config.toml
num_hidden_layers = 24
hidden_size = 224
num_attention_heads = 7
num_key_value_heads = 1
head_dim = 32
intermediate_size = 576
vocab_size = 2048
hidden_act = "swiglu"
norm = "rmsnorm"
norm_place = "pre"
norm_eps = 1e-05
positions = "rope"
rope_theta = 100000.0
rope_fraction = 1.0
qk_norm = true
attn_scale = 0.177
bias = "none"
tie_word_embeddings = false
parallel_block = true
init = "uniform"
init_std_qkv = 0.0334
init_std_o = 0.0334
init_std_up = 0.0334
init_std_down = 0.0334
init_mimetic = 0.7
optimizer = "cautious_adamw"
learning_rate = 0.00116
lr_mult_o = 0.662
beta1 = 0.95
beta2 = 0.99
lr_head = 0.00684
max_grad_norm = 0.5
warmup_steps = 445
schedule = "wsd"
decay_fraction = 0.462
decay_shape = "square"
final_lr_fraction = 0.02
batch_tokens = 32768
max_seq_len = 768
doc_mask = true
train_tokens = 216500000
max_steps = 6608
dataset = "wikipedia_en"
Each number is 200 + 30 x the weight over its row's rms, rounded and kept within 0 to 999. Layers, rows and columns count from 0. The size before them is the row's rms in percent of the matrix's.

# layer 19 attention query, 224x224, rms 0.064, rows 0-124, columns 112-167
117,201,191,224,134,212,194,208,202,183,281,220,199,244,247,177,166,197,211,225,149,223,217,172,157,186,194,172,215,161,229,206,216,157,205,228,189,251,197,188,187,203,217,167,156,203,251,192,139,180,188,235,181,182,209,250,233
200,256,247,199,167,205,196,259,208,200,242,194,172,188,174,249,196,252,208,245,151,226,186,169,231,197,208,178,206,208,250,209,213,185,185,249,226,230,207,164,234,213,159,217,258,237,181,228,233,151,160,233,239,207,246,229,171
217,216,255,239,167,172,199,244,217,242,215,191,158,211,152,225,201,226,197,235,176,218,173,166,208,192,212,174,208,228,219,256,201,233,192,251,222,238,221,174,214,219,157,179,255,208,169,219,212,140,147,220,223,187,248,228,181
128,150,225,181,168,213,195,157,188,230,279,202,155,197,195,199,208,175,184,176,213,206,212,216,195,208,269,160,183,196,237,210,206,203,205,238,163,223,236,230,144,198,231,161,173,124,227,190,211,158,191,205,200,202,177,233,196
112,180,231,160,168,247,185,168,222,237,200,246,231,187,203,191,200,216,163,202,213,229,242,202,143,214,238,214,150,239,221,209,196,208,181,142,193,206,219,231,209,227,175,176,140,188,223,170,237,193,240,216,176,185,221,224,173
106,234,234,195,178,180,187,189,189,245,190,175,193,165,218,211,198,200,194,184,202,204,197,261,204,205,195,202,175,214,223,188,271,244,186,182,198,141,194,247,191,253,175,182,184,185,199,186,193,191,209,220,197,173,215,238,158
110,167,237,167,165,249,207,259,168,217,226,204,197,191,190,216,147,208,199,209,196,239,231,206,217,215,238,195,217,215,211,213,191,230,199,162,154,202,208,189,191,259,151,195,218,223,207,186,206,128,211,222,236,162,209,240,164
104,200,205,181,201,241,162,182,141,261,194,186,196,169,254,217,193,184,152,236,208,213,237,199,141,230,264,197,227,204,245,224,208,188,175,175,138,219,216,234,232,216,220,148,161,131,229,198,192,191,244,184,198,221,246,246,198
090,183,242,242,191,217,212,249,177,267,228,204,238,186,218,185,188,177,192,208,233,225,221,208,202,192,207,276,181,231,188,228,183,258,169,164,143,190,211,205,168,241,190,222,227,233,192,144,228,160,157,203,149,181,227,228,173
081,194,166,211,186,194,190,200,179,216,169,232,168,179,188,180,214,227,228,223,131,217,232,217,194,205,237,200,151,240,219,214,179,135,253,181,192,221,197,163,190,246,176,166,214,147,234,228,216,195,261,222,225,207,188,215,220
086,219,226,202,218,177,176,225,192,182,219,223,153,237,191,211,233,196,186,247,128,161,165,173,185,202,171,159,244,225,209,215,235,217,198,264,236,195,212,134,181,211,236,204,164,234,179,203,189,184,183,207,252,250,243,183,198
071,169,126,191,242,190,210,214,203,206,241,184,186,189,221,201,215,203,220,219,223,158,201,167,160,230,182,195,243,259,186,204,254,194,141,178,192,162,232,216,228,198,178,188,168,205,165,182,202,210,138,206,184,222,260,195,234
078,186,215,200,160,206,193,201,198,187,235,199,161,208,212,227,223,204,248,204,198,184,212,186,179,214,160,148,241,165,230,217,235,172,196,264,248,203,235,189,168,211,194,202,198,194,239,228,161,211,202,253,187,217,185,198,219
077,194,216,174,217,226,219,191,215,193,238,228,168,283,201,228,185,222,206,175,246,239,214,162,157,245,186,146,186,247,209,203,201,176,160,143,210,195,270,151,224,149,192,207,245,216,182,229,255,147,132,199,216,209,206,226,229
077,172,199,194,218,161,210,204,162,186,221,220,193,190,219,193,225,167,189,223,160,142,181,236,169,193,203,249,197,167,177,188,179,182,162,198,187,205,244,211,175,191,226,201,199,207,205,199,165,299,210,241,165,241,164,202,214
069,230,220,193,219,186,108,207,177,166,210,212,214,176,149,196,234,197,174,207,189,196,172,261,218,203,198,187,230,185,157,173,209,211,241,181,226,170,149,179,237,198,223,234,202,255,202,213,188,220,202,175,259,228,165,217,184
119,198,186,146,148,193,248,191,187,180,257,165,209,166,214,216,183,172,213,218,162,234,241,245,223,156,203,181,205,136,221,148,228,145,192,206,143,186,153,192,197,175,261,236,199,202,225,191,205,221,185,248,311,193,162,198,187
130,180,218,206,265,173,174,223,190,187,105,213,192,164,166,201,232,197,206,164,239,169,175,241,225,185,199,217,172,210,157,164,205,215,167,118,186,133,179,215,211,199,173,254,223,201,137,208,221,212,187,174,187,234,187,145,163
134,159,214,200,151,237,226,156,212,248,268,228,179,231,218,180,198,216,200,199,182,202,233,157,123,231,228,166,215,243,217,239,179,206,140,230,169,244,243,218,177,174,228,167,140,187,261,194,219,169,251,211,186,180,198,223,231
125,162,156,244,224,154,245,213,194,158,214,129,200,202,176,222,189,227,219,191,234,215,215,243,206,183,180,170,245,129,176,144,202,159,194,190,186,256,209,185,155,197,229,194,280,207,159,224,198,239,139,165,202,226,219,152,247
180,233,216,187,163,197,212,188,227,199,232,214,215,203,206,208,218,250,203,196,187,160,219,146,189,233,182,181,205,264,250,198,161,197,154,243,220,227,221,212,194,170,204,258,188,253,209,231,221,145,236,212,203,202,225,209,206
122,173,208,186,212,234,178,190,181,248,207,226,186,172,231,214,197,187,204,195,199,155,209,130,185,213,242,183,177,199,236,282,192,210,199,236,170,240,224,235,195,163,211,193,154,181,228,199,194,171,251,222,245,191,243,264,188
108,192,225,217,176,204,222,174,191,174,206,146,244,232,194,190,198,207,179,226,203,153,203,181,170,227,197,202,220,176,170,223,153,201,165,216,224,171,167,259,235,250,172,217,190,245,243,179,229,183,253,164,219,162,202,200,168
093,187,141,255,239,175,203,148,166,187,170,202,152,109,243,187,230,204,204,188,176,155,191,222,262,195,232,219,241,156,199,169,155,181,237,181,192,209,184,223,186,211,259,224,236,189,175,190,209,243,200,167,184,227,190,142,205
093,183,164,192,249,235,210,209,155,222,205,247,211,136,269,195,214,192,147,192,222,200,200,208,184,266,177,235,206,214,185,223,196,187,161,181,160,195,212,247,198,195,207,196,192,225,251,196,182,218,221,123,159,243,183,198,260
080,198,182,220,166,192,205,204,197,222,225,248,184,213,158,200,202,192,207,267,157,199,247,179,173,218,232,146,194,258,215,189,160,267,197,150,195,169,198,182,202,212,197,184,198,230,275,191,208,181,200,174,239,243,211,220,225
073,238,213,172,165,161,205,230,193,226,191,214,228,208,186,192,169,207,212,197,195,202,230,216,153,200,204,176,207,200,161,206,212,221,217,176,233,206,172,197,161,180,173,158,154,154,191,140,255,151,219,213,186,192,208,261,203
070,273,236,187,212,197,155,214,220,148,206,175,234,204,162,178,184,207,255,212,166,141,218,214,256,220,268,164,259,200,190,205,235,142,186,224,235,189,210,222,225,198,174,192,204,232,166,246,221,200,158,196,236,183,201,195,223
069,198,233,167,193,158,189,204,232,175,240,198,181,227,206,228,149,241,139,190,245,202,238,184,167,250,193,238,205,239,219,154,180,219,184,205,215,231,200,192,238,179,208,241,187,275,137,218,199,170,215,206,183,235,182,181,217
064,185,159,200,185,176,201,185,170,223,194,180,225,229,249,205,238,179,198,167,229,215,192,242,239,224,204,221,165,194,172,192,214,214,158,257,159,157,200,217,185,151,203,256,182,164,198,178,182,175,179,165,201,200,209,204,198
068,189,198,224,231,217,223,187,192,238,190,218,197,166,184,195,213,211,185,221,170,220,211,206,199,218,212,255,181,201,265,210,206,196,220,208,218,177,244,139,176,198,221,182,178,181,204,191,244,240,216,189,177,181,191,231,230
079,210,193,197,124,151,189,184,197,189,230,245,212,245,179,200,201,239,201,262,243,184,226,193,182,216,173,147,183,196,194,232,258,191,203,251,275,181,209,233,194,192,188,128,215,206,203,246,194,192,173,169,158,249,189,203,190
060,201,187,184,202,205,199,206,247,266,220,204,174,163,265,208,198,234,173,196,124,208,195,184,114,186,224,210,241,231,194,171,194,226,150,239,192,174,256,219,209,222,237,231,195,180,186,253,191,199,180,280,196,226,160,254,218
144,197,195,268,190,207,232,159,194,199,163,212,154,195,159,232,200,180,191,196,207,213,196,185,181,141,211,188,216,147,193,167,210,178,250,197,207,192,193,221,190,183,131,249,220,180,145,203,190,156,229,180,200,196,223,170,170
226,212,229,214,163,197,211,223,209,250,198,225,173,203,192,206,210,213,196,212,153,204,203,140,180,222,226,175,216,213,220,283,203,212,179,251,158,250,221,202,204,176,197,172,180,206,232,192,204,118,205,218,219,180,256,257,217
078,185,212,209,195,183,189,176,261,240,228,192,219,167,190,142,206,229,184,187,193,266,161,195,129,181,214,167,212,195,248,209,214,192,166,169,126,245,225,169,200,197,200,209,237,184,253,151,238,251,215,251,177,229,176,203,264
131,233,223,175,219,236,216,199,182,189,209,227,220,211,215,197,203,212,154,222,130,173,204,144,237,203,247,206,175,184,237,244,200,167,178,219,195,231,207,180,270,174,209,163,165,195,278,200,213,135,214,196,251,191,213,268,184
124,218,224,170,204,208,231,209,148,192,209,228,196,217,251,227,175,236,147,216,167,215,227,177,223,251,250,203,197,183,237,216,223,193,174,263,196,210,206,188,238,203,195,190,167,235,277,231,182,148,215,210,222,223,230,221,166
125,201,293,197,187,238,207,207,163,201,216,224,174,224,178,204,191,204,143,220,139,163,198,169,224,236,224,205,213,175,224,246,197,227,154,236,199,190,189,188,229,220,171,172,195,220,225,180,221,127,218,196,246,180,227,234,180
088,168,194,185,250,223,230,149,174,159,181,198,218,213,268,193,224,226,162,251,198,164,170,174,197,221,175,225,199,173,229,194,203,165,141,248,213,205,161,188,280,207,222,201,181,232,210,210,216,174,219,167,212,214,199,166,147
091,165,259,229,205,154,218,234,194,198,237,256,220,242,219,186,196,204,167,189,165,257,229,180,217,221,226,249,196,169,202,241,208,214,175,225,184,178,233,177,184,256,188,145,160,235,194,138,198,146,193,241,178,158,220,204,192
072,240,170,136,204,209,166,144,157,239,206,208,151,222,176,216,194,214,209,231,146,170,194,249,215,170,207,177,181,200,187,173,213,161,200,175,181,223,226,148,242,243,204,196,209,174,228,248,188,168,237,226,182,222,216,180,223
081,198,194,209,196,190,200,254,154,202,227,204,200,188,181,134,222,164,173,207,147,189,194,177,220,205,176,193,202,221,167,229,176,157,157,228,163,249,246,207,189,217,221,173,191,226,174,163,220,174,173,135,195,179,245,191,210
084,188,200,231,220,155,230,184,186,174,160,165,248,209,182,231,225,196,224,173,238,228,197,250,182,212,174,242,225,201,231,165,246,219,175,186,191,183,245,249,214,204,227,204,200,228,150,184,194,239,162,219,159,245,178,155,217
094,180,229,203,170,214,231,203,212,166,215,234,160,200,213,239,198,218,206,196,229,185,229,148,135,188,145,176,192,153,194,243,203,179,204,238,176,205,176,204,180,184,214,204,217,188,219,199,177,175,207,240,195,188,176,217,206
075,178,223,215,150,169,260,176,213,192,236,203,138,205,230,221,238,222,202,197,242,233,157,147,192,200,213,213,192,223,214,203,211,212,152,193,190,246,187,164,190,201,237,206,201,238,234,224,221,157,246,224,193,198,161,197,183
088,122,200,214,206,211,187,196,202,177,164,190,202,206,199,184,198,214,234,225,184,188,200,208,192,168,193,202,234,194,199,235,199,223,145,221,226,226,168,215,192,181,175,231,223,211,173,198,155,215,196,203,217,226,195,175,174
070,198,228,186,146,168,176,197,219,123,177,185,180,235,180,200,197,185,180,204,195,196,195,239,174,191,193,223,194,216,245,215,218,232,204,194,210,216,168,231,188,218,173,191,194,226,186,205,201,189,180,251,192,217,137,211,236
066,194,160,246,194,160,150,225,233,243,186,208,178,238,239,225,173,226,178,218,207,190,159,202,161,221,201,181,233,156,229,154,224,197,179,209,156,188,161,177,213,188,207,189,210,175,180,177,247,192,206,222,181,201,203,199,212
062,184,204,161,211,205,232,162,123,104,142,178,218,209,209,218,212,190,199,186,234,169,225,171,223,168,180,221,192,212,193,217,187,182,265,206,179,200,196,242,202,186,159,207,199,226,176,214,213,209,217,168,183,201,201,195,193
075,191,207,188,190,218,227,185,225,246,221,249,216,141,186,163,189,209,190,240,154,218,174,165,178,227,219,171,180,162,216,211,226,155,144,228,166,228,257,210,222,154,232,198,210,166,236,194,201,208,198,218,194,178,149,277,200
093,200,185,165,201,188,244,195,172,176,220,152,183,261,197,176,175,185,220,235,171,214,213,246,191,197,189,166,248,217,151,182,203,222,192,172,195,144,187,193,160,182,202,197,235,250,206,271,142,242,229,183,205,200,237,190,195
184,207,241,230,159,219,204,229,215,257,242,211,165,189,197,182,228,220,210,204,170,201,196,135,175,214,230,172,163,203,222,247,209,194,182,260,145,239,243,216,176,174,196,185,193,197,218,181,212,115,197,224,189,174,247,260,245
102,213,217,210,191,186,186,192,199,191,201,180,250,167,196,207,215,197,184,185,217,205,177,234,200,207,199,252,213,186,241,141,212,201,146,205,180,199,164,228,198,220,191,185,210,195,137,197,222,239,171,195,153,269,142,164,184
109,234,222,165,201,228,187,211,197,203,217,175,184,216,242,240,182,223,151,170,145,185,201,206,197,214,219,175,180,187,216,231,210,199,221,182,249,206,196,215,247,225,182,209,160,187,230,225,171,182,237,200,270,191,234,183,152
105,159,185,228,210,180,184,191,247,202,169,198,206,178,200,171,238,218,210,172,196,160,211,202,218,149,178,234,228,193,167,163,160,175,223,152,190,218,204,171,175,155,245,245,198,195,183,159,244,225,178,188,140,200,142,166,240
082,244,215,167,214,143,227,217,155,203,225,244,230,164,297,220,188,256,173,190,247,226,236,200,202,247,204,241,209,165,225,178,212,184,185,164,183,173,225,251,168,206,201,201,211,178,217,240,241,203,219,137,184,156,172,213,206
091,201,191,167,197,202,212,209,221,173,213,193,172,208,199,192,199,166,181,249,145,201,243,210,174,206,184,156,198,229,216,135,232,234,197,170,207,207,154,237,218,178,206,250,217,242,167,199,216,235,159,134,220,245,230,177,192
083,184,180,191,167,227,215,216,224,223,176,193,244,162,226,157,187,232,169,165,201,235,188,186,170,150,233,203,224,200,156,200,214,202,229,190,171,192,164,258,196,162,187,196,168,117,222,142,235,150,212,189,212,141,209,232,211
081,204,191,159,187,221,219,212,200,202,228,166,206,224,177,192,172,169,229,255,160,255,222,217,198,239,235,245,207,239,205,175,230,171,201,188,195,189,221,225,183,179,189,214,159,225,181,228,221,224,175,210,191,217,220,253,234
082,226,179,237,203,177,167,205,208,180,210,196,213,227,185,179,120,223,190,175,210,164,221,174,173,162,176,164,196,192,190,176,165,247,208,145,224,166,179,226,266,153,184,227,208,272,166,177,178,180,212,182,273,188,198,223,228
084,150,163,174,210,188,223,201,152,225,217,184,255,185,211,177,226,198,225,167,175,246,219,196,228,200,195,222,173,234,189,153,179,203,160,178,174,198,203,158,153,171,233,240,214,206,169,221,256,240,130,188,182,201,133,225,179
084,190,217,180,243,177,225,212,188,175,188,175,198,147,206,190,252,183,264,227,223,222,210,231,204,182,176,244,236,167,216,188,192,183,150,208,209,201,221,205,190,205,181,170,171,245,162,154,219,219,129,210,192,199,179,250,237
085,175,218,197,164,154,193,199,202,171,242,189,168,184,169,261,189,206,248,206,211,220,218,244,228,202,217,166,220,199,217,147,217,257,176,269,212,179,176,235,195,191,202,179,207,227,182,277,163,171,191,197,177,251,161,208,131
037,220,207,177,214,186,222,254,228,195,161,246,172,164,192,230,220,176,216,207,184,223,211,203,195,227,185,167,223,240,234,243,228,229,241,202,247,198,122,179,115,180,194,176,206,181,205,153,208,214,159,179,212,220,177,183,178
112,244,234,235,232,225,164,239,174,193,185,168,162,196,208,165,267,192,191,245,193,240,222,166,202,197,217,176,215,206,220,274,257,198,180,218,223,239,233,229,181,244,185,167,171,207,196,176,160,184,195,199,243,205,233,249,237
116,190,158,143,189,174,203,171,209,190,223,183,225,185,176,245,156,217,232,188,252,170,169,207,207,175,185,213,168,172,199,136,157,184,195,163,182,203,210,132,247,176,225,195,228,192,176,206,255,243,203,213,142,208,166,177,179
058,169,155,185,206,169,180,158,239,219,184,211,181,180,185,146,175,171,165,182,212,199,192,192,159,172,233,169,174,222,160,153,188,178,210,198,207,157,222,151,174,140,222,214,209,145,215,211,220,235,191,184,185,196,197,222,217
047,159,169,158,218,182,182,211,171,137,176,201,237,132,192,206,182,197,204,208,182,240,183,230,185,199,175,264,200,198,189,141,223,208,199,185,169,206,127,221,150,185,208,188,189,202,198,248,228,206,197,188,192,214,187,186,166
056,179,231,210,199,199,208,243,161,157,251,176,276,171,229,255,156,211,229,215,237,262,222,199,161,223,209,232,199,197,178,205,234,210,218,162,178,224,190,261,141,237,163,164,209,191,202,241,188,187,189,191,229,205,192,185,176
067,195,272,220,195,231,200,227,214,213,233,208,171,229,184,245,189,202,230,218,205,193,231,213,238,202,210,179,236,214,207,270,157,220,158,235,188,207,201,213,189,223,185,206,215,217,207,169,200,143,229,200,222,175,221,192,158
086,138,154,188,180,154,250,162,201,174,184,203,244,158,178,222,225,209,232,190,207,195,212,249,237,149,186,213,195,142,179,143,180,182,232,192,221,219,152,216,192,162,219,196,212,179,194,199,236,255,200,181,166,222,141,132,144
074,180,245,222,251,193,236,231,204,240,218,267,162,180,258,203,199,214,161,171,162,237,247,144,190,174,180,238,212,170,175,243,202,188,171,205,152,198,245,180,140,252,233,169,149,212,190,200,177,163,185,238,185,169,234,246,182
091,218,221,132,198,224,142,222,197,193,210,181,200,201,185,158,199,179,201,204,172,196,197,226,178,131,200,184,191,195,230,135,191,212,168,145,214,172,276,161,238,236,226,171,245,186,161,236,223,170,220,203,163,202,212,240,166
093,255,196,183,217,207,212,238,188,179,170,203,167,190,258,125,204,187,202,182,190,174,201,171,180,268,159,201,283,224,155,213,179,192,222,187,214,188,215,178,186,231,190,203,228,183,195,187,188,178,160,198,212,207,260,158,199
100,190,164,247,226,217,178,163,176,169,185,162,250,195,168,267,212,184,196,191,158,189,178,232,174,209,213,264,211,243,168,212,261,225,199,216,203,166,215,202,212,192,224,208,192,188,175,185,160,234,198,223,194,199,213,194,188
101,189,206,186,150,249,232,274,226,204,216,236,217,277,221,211,207,207,242,214,220,155,267,175,156,162,131,207,211,179,163,213,222,183,201,198,177,149,178,199,171,168,196,145,203,218,207,178,152,153,169,225,238,165,200,230,207
098,214,213,179,137,156,269,220,195,198,212,245,157,217,247,249,217,211,197,152,190,243,149,163,193,217,221,168,177,236,225,193,192,244,153,149,189,237,191,190,192,238,189,199,194,237,215,222,193,126,227,207,186,252,178,211,177
093,124,220,205,240,200,196,199,186,214,170,221,182,208,156,171,202,209,206,249,188,205,210,190,183,163,194,240,223,154,191,251,220,242,139,186,235,230,173,217,163,201,150,216,207,217,170,217,195,229,207,197,194,248,214,174,214
087,179,200,194,142,161,199,188,217,148,211,195,181,249,222,196,250,200,205,151,182,182,192,251,189,125,192,192,150,214,188,220,170,195,233,186,248,238,156,233,210,222,194,175,179,216,213,162,189,206,184,170,229,228,112,155,223
059,177,168,156,216,193,246,188,198,188,145,214,212,150,193,171,205,180,196,198,207,203,214,207,199,155,172,182,212,174,179,115,193,190,218,190,200,191,157,228,148,159,212,169,179,185,216,229,229,289,168,198,183,190,155,158,200
041,210,242,200,151,207,175,223,202,224,225,234,194,215,223,195,221,186,198,205,186,212,214,174,202,228,218,212,221,231,252,242,189,221,182,165,186,242,245,205,225,231,165,195,183,173,181,186,196,133,255,195,181,201,211,259,198
040,149,144,159,200,177,185,196,222,256,164,192,228,223,164,160,116,219,151,203,205,206,193,193,171,185,191,223,206,164,173,134,182,217,229,196,213,133,215,181,197,153,209,203,242,199,204,229,167,255,223,188,175,221,204,214,262
055,234,243,254,203,225,223,179,206,252,222,213,158,223,213,206,177,193,207,211,189,190,242,146,222,216,212,178,243,229,204,281,204,197,198,217,213,237,183,189,222,219,203,247,178,231,184,160,160,149,218,211,256,153,221,211,196
094,191,160,191,200,184,187,163,208,210,164,167,221,192,172,197,208,206,177,197,221,181,173,241,221,118,190,201,192,206,176,130,205,178,263,174,199,154,184,131,205,134,198,210,234,222,171,210,258,236,203,192,157,186,166,159,205
047,130,149,174,219,238,205,184,146,160,224,174,223,180,177,243,212,171,177,234,231,211,250,221,215,177,216,238,194,165,216,125,183,176,226,165,226,180,145,200,224,199,226,168,201,179,192,230,196,266,136,127,199,238,133,248,195
060,209,155,194,241,156,187,179,207,183,153,179,215,126,162,180,207,233,162,187,215,188,191,231,178,177,152,198,221,169,173,154,206,131,243,210,230,222,156,182,227,199,235,246,204,226,144,172,173,217,210,182,172,226,183,155,161
072,163,166,192,190,193,195,172,191,187,184,214,230,173,158,176,255,211,195,205,180,150,176,223,258,145,193,202,223,160,174,146,152,174,254,147,206,206,168,162,232,159,193,213,206,189,193,179,231,223,206,200,153,227,166,157,223
088,199,146,185,196,177,244,193,167,195,159,224,202,138,258,228,191,248,208,159,232,204,252,171,188,167,183,191,235,178,211,164,202,191,245,178,232,194,137,235,178,223,219,221,215,168,198,223,204,228,210,171,178,226,168,180,204
093,184,198,187,198,236,189,223,234,206,200,243,237,210,213,187,141,164,147,231,209,223,171,240,180,245,159,214,213,220,197,181,215,213,194,212,170,197,209,258,225,201,266,169,250,247,192,174,219,225,160,116,234,227,239,188,217
076,176,207,207,133,177,193,229,193,210,240,181,223,172,205,165,211,261,186,153,188,228,180,191,173,144,218,203,206,184,156,162,192,224,223,199,161,236,180,250,245,176,167,183,205,194,195,161,218,173,168,211,201,141,248,255,194
084,174,192,161,173,193,197,190,174,177,255,207,175,222,190,160,152,200,196,219,134,193,223,224,239,211,253,246,209,178,206,194,210,162,199,211,197,239,187,174,226,156,227,245,212,205,217,140,211,218,197,215,169,199,183,237,210
085,189,190,214,227,166,174,198,222,164,196,187,194,245,251,151,177,201,195,160,232,150,218,184,216,182,206,164,198,175,171,171,159,219,185,156,231,166,255,205,302,159,200,225,170,230,150,189,185,188,247,174,230,202,208,206,205
083,176,186,190,205,255,208,196,176,239,203,207,247,201,198,214,205,208,194,181,203,269,256,143,229,206,171,189,164,212,183,182,174,224,182,134,197,177,189,160,178,174,199,189,237,206,196,269,246,223,139,220,178,200,184,216,146
098,230,151,184,290,239,191,209,208,204,181,150,178,161,264,167,260,193,229,219,255,188,220,209,188,183,192,225,238,182,225,217,210,173,160,188,218,175,198,178,208,147,219,175,221,218,180,197,203,195,182,230,170,220,233,215,272
095,121,204,157,192,172,150,178,219,211,174,231,220,220,196,225,223,228,230,188,224,187,205,202,200,154,225,176,244,173,167,183,252,232,193,321,220,198,201,229,140,189,219,162,193,204,229,256,190,185,224,202,230,172,195,191,184
045,145,158,199,173,227,178,168,186,206,232,172,236,258,195,189,185,229,204,232,200,186,191,212,154,170,213,213,165,195,178,203,199,167,165,219,168,178,256,182,239,146,202,242,198,245,172,208,201,203,195,170,148,198,218,235,172
136,184,240,247,223,230,194,206,200,198,204,204,149,195,214,209,218,180,192,218,170,186,213,184,249,213,228,218,200,218,196,274,213,185,196,221,173,231,201,217,168,220,192,222,148,180,222,181,158,139,200,222,239,167,222,220,205
153,204,250,221,211,238,207,210,201,200,212,241,174,225,245,210,185,166,200,215,156,193,233,189,227,213,228,213,209,214,231,252,210,183,167,237,185,238,215,228,153,222,217,180,167,160,260,198,168,150,190,223,225,191,204,217,208
046,230,198,204,148,235,222,224,212,158,199,158,164,278,227,144,184,216,231,220,192,187,173,162,163,210,200,169,198,256,258,274,215,214,180,174,148,232,257,231,192,181,215,205,191,203,232,183,183,218,234,262,205,182,226,164,239
041,227,266,186,199,227,186,213,170,146,241,183,240,266,230,208,178,161,212,202,152,206,207,192,150,280,238,225,212,224,246,211,212,270,163,202,167,180,232,167,194,268,160,204,203,244,176,166,216,167,170,225,173,228,227,238,162
047,203,214,172,220,179,242,206,199,170,270,146,255,200,177,215,152,181,205,188,233,243,164,231,180,274,222,224,168,175,196,202,244,217,201,153,140,194,195,226,192,222,180,186,224,239,197,202,214,144,197,208,177,237,236,227,163
054,202,243,184,197,233,241,215,186,171,233,226,250,192,224,178,190,183,238,200,130,233,216,241,171,285,199,255,200,190,177,182,213,257,205,199,145,174,214,194,143,240,178,184,221,215,217,189,202,194,188,204,226,173,224,221,215
054,177,206,215,170,166,204,208,150,215,177,140,200,144,193,199,199,206,216,234,173,191,168,232,209,210,228,197,238,169,235,217,225,223,171,200,171,230,200,209,214,243,173,217,191,221,152,165,233,193,205,197,240,226,214,171,150
071,167,229,219,227,184,215,212,193,199,208,254,177,146,253,141,231,219,150,170,181,209,225,154,195,197,163,245,214,157,195,208,217,210,189,179,166,204,232,168,156,250,209,180,153,189,202,189,183,182,208,225,164,191,226,252,190
095,219,224,142,195,214,146,217,192,186,201,174,197,206,182,152,194,174,201,202,177,197,206,214,175,142,195,186,183,217,237,136,180,204,168,137,210,188,255,168,221,239,238,171,252,178,169,252,221,179,226,210,143,213,184,240,173
105,259,157,171,217,186,227,228,204,195,179,217,191,196,250,140,202,196,189,184,183,186,194,187,190,272,160,200,267,215,134,211,172,196,228,198,217,212,208,164,180,212,211,174,228,175,185,188,190,200,172,192,216,200,255,159,203
100,194,175,234,224,217,174,169,174,164,193,155,242,219,176,272,212,197,200,207,165,191,183,225,164,201,197,262,212,236,170,232,282,243,188,216,193,141,240,201,229,186,233,193,199,212,155,192,159,222,196,220,192,207,220,198,180
104,179,202,175,143,236,242,274,234,195,225,242,217,269,217,207,210,199,244,207,201,159,239,179,155,158,127,196,207,187,151,219,219,175,218,193,187,162,174,198,178,186,202,146,197,208,214,183,162,180,171,219,234,175,212,225,226
106,210,198,177,151,143,259,209,198,197,220,230,161,218,231,257,202,219,208,153,200,249,148,173,187,222,201,174,183,224,228,183,184,255,145,149,197,234,196,188,170,229,207,215,207,228,226,227,207,135,218,225,156,242,184,217,196
102,123,218,214,231,188,183,199,167,229,177,226,187,222,158,180,193,191,216,248,191,226,214,182,207,159,195,252,227,159,217,255,205,261,130,184,236,224,190,210,152,199,156,220,203,206,159,200,194,225,189,221,198,235,223,173,222
095,172,205,201,159,163,211,183,195,141,205,217,206,262,222,191,254,195,221,140,175,181,187,248,189,128,189,189,162,195,187,209,182,195,230,189,240,237,171,243,200,225,204,185,188,204,214,158,182,203,195,168,212,238,119,176,229
066,245,212,231,213,207,168,224,186,180,219,150,164,229,205,198,225,191,249,210,157,178,160,165,162,187,196,174,211,264,231,270,218,235,171,204,189,218,256,195,198,262,151,183,200,238,188,210,160,171,196,240,242,195,248,232,198
043,163,186,229,226,212,192,161,218,255,209,228,243,137,222,192,221,219,185,188,239,219,208,243,228,199,169,210,217,197,157,129,188,211,250,209,195,193,139,181,232,197,257,153,204,164,221,202,201,237,170,145,172,187,159,123,195
045,273,247,207,230,238,193,193,164,193,199,189,182,263,230,206,200,181,227,203,181,170,145,166,172,213,209,167,171,272,251,248,234,236,184,220,194,206,238,195,141,223,165,220,190,215,216,223,204,184,214,264,204,200,232,222,207
046,193,107,161,153,187,251,175,219,223,145,203,186,166,232,174,178,250,249,193,236,219,226,246,212,136,218,230,170,142,167,164,218,181,219,172,214,214,144,170,242,158,198,213,211,211,190,177,207,210,188,159,171,206,180,170,201
083,281,171,211,169,191,269,221,164,194,151,218,145,215,169,191,191,204,175,201,204,219,178,206,153,218,156,155,189,234,230,213,202,193,214,138,205,205,186,211,214,208,183,243,255,191,188,194,210,230,187,224,175,259,164,163,181
050,217,199,182,178,226,216,235,174,164,241,221,215,155,221,173,228,210,150,212,119,183,200,160,186,188,231,201,239,207,223,228,207,247,174,236,183,194,226,212,202,224,176,183,187,197,207,192,187,146,165,213,245,208,248,264,182
069,215,203,171,202,146,216,183,203,155,212,189,206,224,164,222,199,223,172,220,219,227,190,195,188,179,163,179,144,145,244,185,184,166,166,207,228,159,142,147,221,199,234,195,201,247,191,139,192,225,205,175,154,268,168,216,166
053,152,196,197,183,222,197,163,186,241,186,300,179,225,176,178,211,218,194,190,168,181,220,189,258,131,215,187,164,143,232,162,205,166,211,213,192,206,176,158,213,137,220,191,165,188,228,217,219,211,195,198,202,224,142,209,221
075,234,182,176,187,199,254,217,133,226,176,214,137,150,273,233,207,252,217,168,241,206,260,155,201,204,196,188,261,203,241,200,202,200,208,202,224,194,154,244,181,233,216,232,209,210,202,219,198,196,195,158,198,216,195,217,208
100,204,196,175,191,226,192,222,217,208,219,243,228,214,195,178,151,165,116,229,196,198,169,233,178,233,169,211,232,231,206,186,218,219,201,223,150,196,224,240,225,196,266,186,248,234,194,192,227,226,181,109,240,227,240,190,213
087,176,210,205,138,170,195,224,196,230,215,190,232,172,208,165,212,261,180,161,181,226,191,194,175,129,209,208,207,185,153,174,209,229,236,186,152,231,172,251,225,182,165,181,198,189,186,157,236,157,171,202,208,140,242,241,202
092,188,189,155,184,186,204,168,170,166,232,203,192,215,184,162,150,198,207,225,121,195,218,223,233,222,258,248,213,169,194,189,229,159,216,213,213,227,203,195,207,166,225,243,184,207,209,145,195,233,202,214,188,203,178,236,223
095,197,179,207,213,159,179,208,211,165,206,196,208,250,234,175,191,202,190,161,223,152,206,177,217,182,203,176,209,188,173,175,172,221,176,164,224,178,249,206,289,160,191,210,184,229,165,199,197,202,243,166,233,195,209,218,215